{
  "num_key_value_heads": 4,
  "intermediate_size": 640,
  "norm": "layernorm",
  "qk_norm": false,
  "tie_word_embeddings": true,
  "parallel_block": false,
  "init": "normal",
  "init_std_o": 0.0592,
  "optimizer": "muon_variant",
  "learning_rate": 0.00692,
  "max_steps": 9076,
  "dataset": "wikipedia_en"
}
Each number is 128 + 24 x the weight over its row's rms, rounded and kept within 0 to 255. Layers, rows and columns count from 0. Numbers have three digits each. The size before them is the row's rms in percent of the matrix's.

# layer 5 MLP down (transposed), 640x160, rms 0.064, rows 573-593, columns 0-159
097:124066145155142111138134095154103157168144134127126100128078161140131116138133119143143167117125124112103159157126145108119161100143145090129185088133124152125063144154134139124133108142075173086157113153110108145137093124155141113150139134202101142167106134110171137142116090086109129134129088125139104141095115126142128142137081165126124099151082113113128118114122111106137135158121157127102114159113118171141151070142153113141108144119151146115123138125134116101119100161138132
112:142116165124137163134184091132136163115168146119135139154145076087140115073141138108134109163138141125116119118148103092151129148104138132181120114160134116114142106142128122138149157127129101128116197129100106123131137160049149150158106112123121129136105138126116134148141162090148159118148147117139097120144113104117090102151110124135135129105103128167171161104120114102133116117127063152146113133139105101121119140131126130155168108142113110139133102125188136116096050119123122
100:128144114119118161122147137147133151151077102153113110131129094092094102107119129114142102090114129086137132110143079127083198166108149149170131153144137136119140151109113108108139087122141144143129115103143136131154133089127092103116125138138108119159131110133106207162137160122183126119114112125140125126133123123103136140143128132127113123148136168141183096108129093145159144121157084119116170118124152157150140136130133139081139130155128143100113112117166141067120174107128066
094:116081133114099110117160149118129142113138096126125141142085128086129129179148103154176108153135154076161097120158117119097117132150156095116129115119138121119151125104123165113150173127132124113155128142151086139140112146125137114129174136136153094081123136148130153127148155118162141119111088125141124135082138125156105150136157161113112112075126135131141111146136148086140162172117135105120172129112122077167113093134147177133144134117140136136070151115124069145093074107135150
104:125150124127140083156139143144168122130161128088132112139173095095113141125126129079127153127093153102126092134142135142141143119118125112119144151105166136139128160116057119120165165126120129115128152121116105119122121147148164136127107104157151157126090150159131117135150093103140174085092140175098094143118099167145158110127134135155129145125159169154128110102116108141126155111144155098138102080090109127113139135059168094180133086147159117118139125129129143157114134118080110
080:104152137132088122165161127123158125128114131194128099160153122147131110095117053159100098133129133163093156127122103130168125121124153103114147135113139111100151165171126102144126151120146138115132120095138141112134132131120100102109103162098146159110118134122157099094098148074096118108119157145188184099152123119160114108128125120122118139141126115148147101147145181154155138129114118085127107181155106152105137126086132108117158105139170113102102112114165148120122126103126095
100:104098121183111113116127160095115133104149152126128113108083124121102101151124157150124149128166107133162186129140161118118139087085095156116137118154102119134135148096142134157148128130127150134121142156116148106150173108098104186119153115099128152114120128108153132103142097103126068127104129155137099120118132147162107135097140120055161103091101136130154112169109128110142162135177170166115122143101127119134148082095125152122123158114102129120179126117140156146111105125167123
103:145147156119118119122095133128161103130140173096154136124134131121134135116117087138148095161064135163129133103152119140109090125128154130169129135134124180117164102081098136158133128087102154149146113126126085087109164122159145117143140107123081132142159054147109130149093136151117165133130106106135150098159145152142117116084122115107111112119142106137127103110134160133124114106161157137114083167111159111155120158161139141097156107137190147129147131101110079145141159111118125
110:128124160132162136143116089117132144170113158107187147122105132127141135076098125154140097148128099168158144118110143165117135132100106143122093134120099106136104129113118117126146132101111204098129144141096118127114140176182149094137138151132151095110166139089129129141116179119127061171105080148126097135101118162133135108082118155115136130139124115159115098160096083145125111134182155149119153130121082142095137120167119110104112122119127114136120108114144150132121125133109141
108:134109138151146131174101134151179110123146141107133164109130151111110145135155083124105121117107112145144052157092114158132112170159110142175118145149129135137133123125156126107155133095141137118083116085093159128093159109146094090199118089115137169151115106122115166093144141087142120148159118135139161122139073111185101129144099131140138098137070120102096140099097133149108120147143131140122098117136101145184131121109108142153133151126114123117133135123121131146135140129128139
086:120081158123148129105146138146148167149136109137117090120177095154148088082097146141103119119098159157112144077129136126122143178113111082138116115131103146124112147161099137130094098149123109200106165169147136113128141149149133111096075160125133130125152126116139105108111159111112166122125128164130154134129152138107150113105128138153143149126144162076169134153141141122149085109135131153135109127125114134144117174113101106156178080097137113118085135113152118111108127092100150
098:108170131144095133118090149096132125122150108137121101142136162141149107180093149126149123141114089149107146134175098160156124140124120129160131122099092130133108102079083125090149134103136186145155122158116101081135160129108118123128132158177120138160160172167135091156095138141145128123161126130120125103113114161120110103131134154128129152133165141151133104092132111146125178146119160153129139149142129135124137118139156139079105082111099135122131118100102115096150071113067108
098:138088131149108146141118158121140131108116171113122154124109147149143137094113101157123120113142132132153141141100169136137121145142095113098188073176170094149163114132121117134147105126164078132100100123116121145139119157079145111144151143142144149141084109097120162132118129131096129127134078124131112144118114122143115145115131158133132106127170063078162116075114168125109136081127130156113194113112114100156103128134117100119142131120133120136102113109158120128169144164181138
098:173163146095159113154130130132118128147126127160141115125121118171154103163119127121135114123159120144152081143132093141140097128113153133108113122129156141105152159117091148062118117146129092140151125131126116122160145142127184167127124146085107127147106160133145107108135153128143105147086091114065103146111129100129162186143163162129136124110076154104129138142114114118136110118082127133074086163140130163129125111137115100143117184104077122149146160136125127090136138086111128
104:150145145144114136090130122092093107118099115118159113136115136125111137146136107088140125142116111121117104129141149157133162099130146075129168146118151137136149080128103133164161135134160144157144155098146078119147151146156104169093095135137092147102111106175151123133115149161146107140135098109102130099131123110120110125159106089143102104130083124134103109130124153112138159080195159128142130088117128152156111154106134144147093128100160148086103141155127204132101126092155147
100:111150126142120108171146116115132154126131106165130086134124150164092131115157122105112161131121131105086055126197095180097092156129074111151137110106134145154151135162090138080127115119131154102155153124107114125120113122102172132124169115146136121142137126114136107125105167136114135121128145108139169120155124101083117123102151138185166185157127092124117108147117118146140090153109133150171105130126093118154129140114111138151102115149122121082141133140114127116152105161104113
111:136137130144136116125085157151122154161123125076169165147118162110137131095126108156126141128109152136112108096121150082129140131104115162134080114149166080094119111134131090115117126095113133137140110118132130130169117147142143113143116130092184139080120120100162174107126076138117184126116101136127124120136138132148146133114129142106091135165149112132130111129075129129134119126141107097132103125175153067189107112134179133087160141127131133149140101146136109103176136111175144
095:157152126105128112110141137143187109135179126096163167135154112102127106116120086119106088114131140156123134118150156151117121113135153161123134127163153129138158119122117141089127125146184153114100096101199161132096100136126076149140121113074118147109136127108119099154140124120088106104125108143094126132069122126126096115131169105129162107167083166139096130089116153115098135118103123120140124118151170132142152145134146131110143141123126099110098156116153109173119145152179105
100:109104149129137108074133144130139110150096146101094132149147101114161103135137142128141119148151121148160181129101141159112170079135097168140115123126127117130158164147145129122099120147145148125140106184143150112138148132155130144125153169084094119147089130112091120116128115126096135124115127151152152170150102119085128163158143122126158076122156098170092151123136127114114093137090165141110137138126121141056086130112133118084136149109138139137093095146143138074102111121142167
099:126123111128094113113132182152106093118142111067126123126132088142155146112121147101143165127174083152140108121157153184136163124161141126146095115136158135129122080122142157092123099133140143081104143142148128129123133144137166167156123079106133125117087110141092154118099146147151129161146098116138142179105130093050116114160114168130121086124099103121121137142125156152072132159114132126110129119149141156108118144102119120132110132111114134135152158136142121125094113167125171
104:166099151131125143112154187131130106116194163103137129131129119120165139105125110130124132140147126215146137137119159139150146132079168124132129088101121130116097157135105082129125100109142129137109116134122117156129130115129153128148117111113129118097108117137152150129140085169148117082157175122110095137131121132105073106097141162099105116098128132144108097166139180120137123195108139175136098149121151127127130120138110087143111104139117147130139141112105063108140111129096123
# layer 5 MLP up, 640x160, rms 0.122, rows 574-593, columns 0-159
102:111162130140127096107150099143159158119113148168130107123135124130154143107153125080154144125103098098138147118105100112097096120137132118121118163113146140123176170184115121108090137098129138146134150099141149184104130159178131121140144117135144098118097119137114148113137113137162136121087172194154174151143121156139142117143121106134117136145122149121137093117142174113147151125116143086115078113111133178171098113129161122080116080102127135111128146129115146142063119110104147
101:155102153120213152111147113085110129132116119129073099104101120124122120116113094127116116112137095138159117179168154091123115120096107070106124126135131144150148129085102152167152107151122121115113104139131126119151122130154149181135177152131089136118134175143142103101188076156139147099112155129110114097134134128119118113130146132134136120129132146092128139111093140137119115111154101109130120141151138103131129149150178115141171124106182070130148167129159124136128132117117110
092:162123107167099130159139108100117146094141092175146082142114128124106124131167146171144096129133156143097131135161153119082113134170116104081099121130117126130133090089125151138118134109116125094106137138072115124096107125108116160122134130142146137116178157140149136132108129103112121124149130146162104139122114168165125109110145109158132145158143180135141115123087147098120147087131083151148166131104127110092117142158078110117138117191161104158135155123121109169141088155151150
102:150129142122108123135159133110139179116108090146116184128088142154141099107118135133141123153088110125134125137157129101141093080168105126123160114133130141134109094203111091125125155134059154165135128125092113161102111085127125158188141145136124127107149153199103128110129142155132098130126135109086139139116132128143148112111130121102107111134136122116131088110134173136117084136137138104132147114140172144143108147141119135118116108140157070115105134138165093112147179124139098
082:153134138151117140121127096143131126162151112138112100117106101079147116122103166077134106142119162121085120158112164125113153104110104156126122113105076145117152146112112120146126133147098125111181135163112135136165123134141107138101141148112158106124131147100100144142150151074102159087117091131146117117141091113149095161145143120173139151094118127052141131125157139140156125129177090103160134126106126102131130129085092149125111161109140122101111111174133143090171155098102159
102:133104118140120170153108127106105117141110088146124128104138120067139120122127105135142085163148120127142130125154097138114159124122140160100134192091087147126116123180107109149120142089132140171173137114130126078140114142145125096150111122150098128108132099140130145174079137131067145115147163123112095118153153145152126139136156169094161098143141143132167093144117127095149110158100114146133175123116168125146118129086135145129114122118148144094137102085135132127164140114186095
106:109140152143123150166165123136174121123102117154159144106113097101156102167154129084145151131155129164115106154124142090119162114162099111119130179139149109114111117143141174087087082139107129130125107142117138148115099124150109106146146132112172127107142129099102082147097163098148114178130164113110126118126142145155150109106166179108138135118108123155099093160107128110138134108117136101093105114122102166140122094107147108121145133134141092100105105203159119111159136130134101
111:107124163103128114191146154136099140128128149128156135099129105106122184096175147124122146148136126086146141152154116152153157137168131137138155095112178139101131143112121100149174119115134067123129166137117099088125108131120108091118162085125101161132136143103167150135168157136142128119152106115147140111156097161124144132147121125120141123105087128134110099095097117143172141135125097169155121094106089131160135126132154127118141124087161117089123101124124098101102132069163127
108:070150131134100131079124157131136167140108093174140127093157142098117095156119120116123144158114117155131139110141112082152141101101127100115090181135144151127143129172144143151122132124136106197160142125139151134113125103099107133139110095108146120187173142159149175092167147145100112146110117155092130124130143076112142149105088116119114117111080126128162110146113133140162140119121165108144110141124115126110114145166086123118152126078126101114139153117141116144151112163105106
092:150122115135101080094132143103118139112169150122085162150098119125130100142124160107099105130119130130119135165108088154110111151155129131097115139116116118126087118106128141179095172120105150114129103140103117133190123129123134190144110125129112132134118130122124184128161120103079178122149139162105161154125148168121109155105120124134134131104094094070125141133101144156137100102141113112144152168151136157127116134116120115118098125171116119164126116121161111154065176101130169
103:125116116134123151149172135143145120132147135144142125124103116138112225112134138097169126137113104151135101123123113150131153114135109166112109083128105131123107125157168148167095155089105103154119167085116175173108135137115113101121146098138157101120138122128100169142113079114077106168127121106113143084148099155127130109104133132127150131142134099138112120113151139134106077118086103127128116112126096125158130125117120155115112111113174131125052137129151161145131155177154137
090:100154165133120140131082150140139171123110102111142109165134179098148133157131115106100106145124093119136138100180165125143136136155137131111109113149133138124099132147121173097088129142097100125115129167118138140152112111110136143101135114099166129107118165111150140142155142137107090151112142086106157073131169123162111087117141138111119145110128131134123149144096114104118166093072165141166130121096119138108143157132100138130150103123141076186115173106123125147137107094130192
096:127131084146098157130108080093160106120154130134161125157116089124128087088125116127138113106121124085158112107126133110124103133144120129114141143115128185155116100099167116140115144112106097130117115119160109099112109093108144140121133149116112135151113135157181121172139144102188131157159131136128101127153087153155115109151119153127084136089151142068148110147088095146170119170129148109136150118124160097178137113123106121120097129160184110146123157127127119143137169140168149
096:101163078114113114139166155128119134128126131121137109097157127111174094126131117104081117124128130140122131151116156084117125113087112183136154136124129133111164134185132129084121144105132146171158102111142118106166130131125085140121136118151109134147129104164121137127124217150185110160158116094120125154132094132142153122113128138129112143128167121130158089109101101091152086108113093154119127146125111146145144133140163129184089130092126089163123151117144109106116119097092134
098:159103146151101131110136126103132100146137163139148102080101159098116141114104144075133135127126132139126146124097153106120151110124100120135134167105114138132103134103136122157107115115101110145127126113149116138122155167136119105118123078131109130165187125120137092148142123082093132160117094158152083136119116134162132177127186112146080071162135139144143163141151124123141124191159134155161102126126075103142158132146155132110107125140095128120102159168129171138158142089122156
109:118139141151091154095122116144135129131165148104171115115120095119133096123162123065169124136143148126129162133147131137093151122126136124137107117155154152127090129122128126128103149115133151128119134133165122139101150099117079124134116083097149105139059131103094138134080177110094132098133133118102145153110140132106155111073148137139129144139118169163060152110112134146135166100107116120128135169106152130173142099137130141121123063098166103122139121142153139188133139088138122
096:154114119122140155154133119120143184129137130138132127133103121113179133108135147129128133109097121105112118151134135082158101150163135160117160162142147161135150118102153176096110117162099124121118090104093154097130097142118145188103100144133115122130147131111133123147101121111144139154127166147115112107084177143131122148121116125084142166184118120144133112101085150140139086111163109110101127125121158092148154132100135104161130113131191075139127185126123073111157115137101107
102:134112131144143186092114175092095173132080150132126146060119135123172155112086100115143139138120150106114085146103117121159162141110138108156087124129154151120097131148144104124147168119140142107139140117110088184132110084177161140134104121109151113132126147157111146147159137089146138125159136095144087114167165157146106164102145128135103153102133132118116085106110112109133139096154132143120133116113151073117147129086152129116139138114138128118125104119126160100118136164155100
096:163128144123112145182136080150129127085118144165174110153148114162136113117115130062107135154129151137156125129147144108121065139129135106127134097134116156100160138103089150125122169127141168138153126146149127135081111144113084115111191148113128066153089078110129123096110119148166161085145117115119131129140118165155119140128103143148082104130105129148164139125128117123152133131103136116109136150096156133117118163137128156122132108125152088133124147076093123147120143096105154
106:121111155142129135125128112136115140156109124107136118126131103039137121174123159096098195113133137142158160131129130126126143097171105125129155160069098138121174124102112123114151103096115106114163102118106097105158107157161139092163159110125119110099155126120094118130161120118110094150150155114128103136132176105163137126118148126128154160139127141094137148143070109117133092132118140145155136158104112175155131184141143130145083121117158137115100119121171160103108130112132128